Each number is 500 + 40 x the weight over the matrix's rms, rounded and kept within 0 to 999. Layers, rows and columns count from 0. Numbers have three digits each.

# down: layer 2 MLP down (transposed), 512x192, rms 0.113, rows 506-511, columns 96-191
# gate: layer 2 MLP gate, 512x192, rms 0.12, rows 507-511, columns 96-191
# up: layer 2 MLP up, 512x192, rms 0.12, rows 507-511, columns 96-191
down506:507519538448562464483470548528506553511514519481415470509517469483513538466568446444482525524511490496488490398543506503463568517484503519517490557476498425479435449527524529460546524526491474492506528470616530521510536545528519521528529501475514507469492501390455454465473539553518438542
gate507:553482535454483501508500460554519451502521494487492505516514547503561486509584510524516514498532548490569464510525502512505526502547519515557544522579496434518478575447394485438558525596516482514485481539462488522525532465517483560559520516517497514522548461489480451441419496477511560429
up507:486461533512475491436486519472557516526494579493562524482457563537503493484473513599465584539453500501472518470512464587487511488497485535491469523499505511533407526483508498544418487583450523501524492530454523532490559492547485477500529481496489486446430421525497527516585496470489537488
down507:558497559534495509530514492492492519528484469547510475544491481503505492464531527539559487463510491490518463446466493503501493526508471618492552519465484484480557484474488486450493547507497477439495489492521542403439486498476510442469511467535465457514541577549453520495475476483488539452
gate508:482505490493517438502527573463459483486562477547536470441557470488553506460492535453446508547499572492509416502508506477473530460618515572473506488482549518501548524538499529590501482534460528412490447502505498537541559534554482508477438451526542486480491501426484565481530485554503512442
up508:521446484490451481487489422505518477483494533509461500519523514536478445485512505510570448467460485490574446525502561547514490499505483518478470562620420508501485529494475463482528515568521449545490534484493520501456488471454471480493546579388482473449484579582519535560431491478457503541
down508:462491530435477450494459511501559494547493559451491558468466511543588541550570473518483510498471506537452505509446572520463475531509533474542500460404482526527496573508419529504490472578483490543478538477569490513440496503544568496516470526559493538479492494506461495595556492425494454521
gate509:482531506485548461482508480506476561557502426444478474497427494451459561398437515523557587517470552415449532535485502510485579562453567381542543503490497521437478502463455458539482483544456483491467489499534535577546570520514462569433518531546488507542506469490508464496497506534579509550
up509:475530522468539557422521468540537589533443428544476515474459466416441494449498512497514486495429474492451490543464504481508514550516490407497484496540441481535505528440429439510467524489475484493453552548427525508501514579516456558491487504561545512619551571487460495518572534407581482552
down509:533525520488495478580501511474491528402502499500520500581555545570576444504521512489467445563522490537510460495529494504576498460459394541452482493498533483513527452523534487454440507519527478488549489479520516455494447422498509447486512403502491375477448502516468523476538442479501566533
gate510:514494490466476499510496491439485511551502548578554516552470526526560549499526556499551528513479534475532459528527505436516504467520505517545458553530491458494519504511489571568490511428553534456543482462433495550548582523494536477500526466508461539506455546409453520471467474462488529443
up510:483473537474472475503502552542455481480434554533470461468500547503439462477411539476494576528487478469462509548543472490591541531491501489409521519480441515478470494523471458497512577509452523471491563515502498491538527488466530554410530558488527498595429444504499493475575486516457468551
down510:489511474458523535547475506492543471516466491469445506538486535511478553484505506502436551509533512524567487507487517496505567549469491558507487444557553535430499517481467475542465607557506521491480475480482519495482529550520451515578558504494523444528491534558496464574516529485536488485
gate511:475497492549455536584489488554465501495555500494541529483550440493479508451564497644597480537485510527548495477491492536450514504548558406499534495446496506538484506570490559545458518559443504526514543508482520543549467516513518534563558527498504541552562567476487421461500449461527582535
up511:485480509475449466516477508490459523516559539518490481475538484470463498457494502592560503469488479537560477461507513493527502525507549434503537499412529508519484515517464470516453472522480548479554568468470497497501495525539519514506511478481471472515551510496487427525506490498526521518
down511:501497521447495486514441508498470542513514511516541513502528558506475435512514494497454426561484490515484529541497476531456504520490447492581508511494521426454537552460439464533489482388515565545491451509503525541525493539451459482517471511465425465471468487482528471491492476500558498528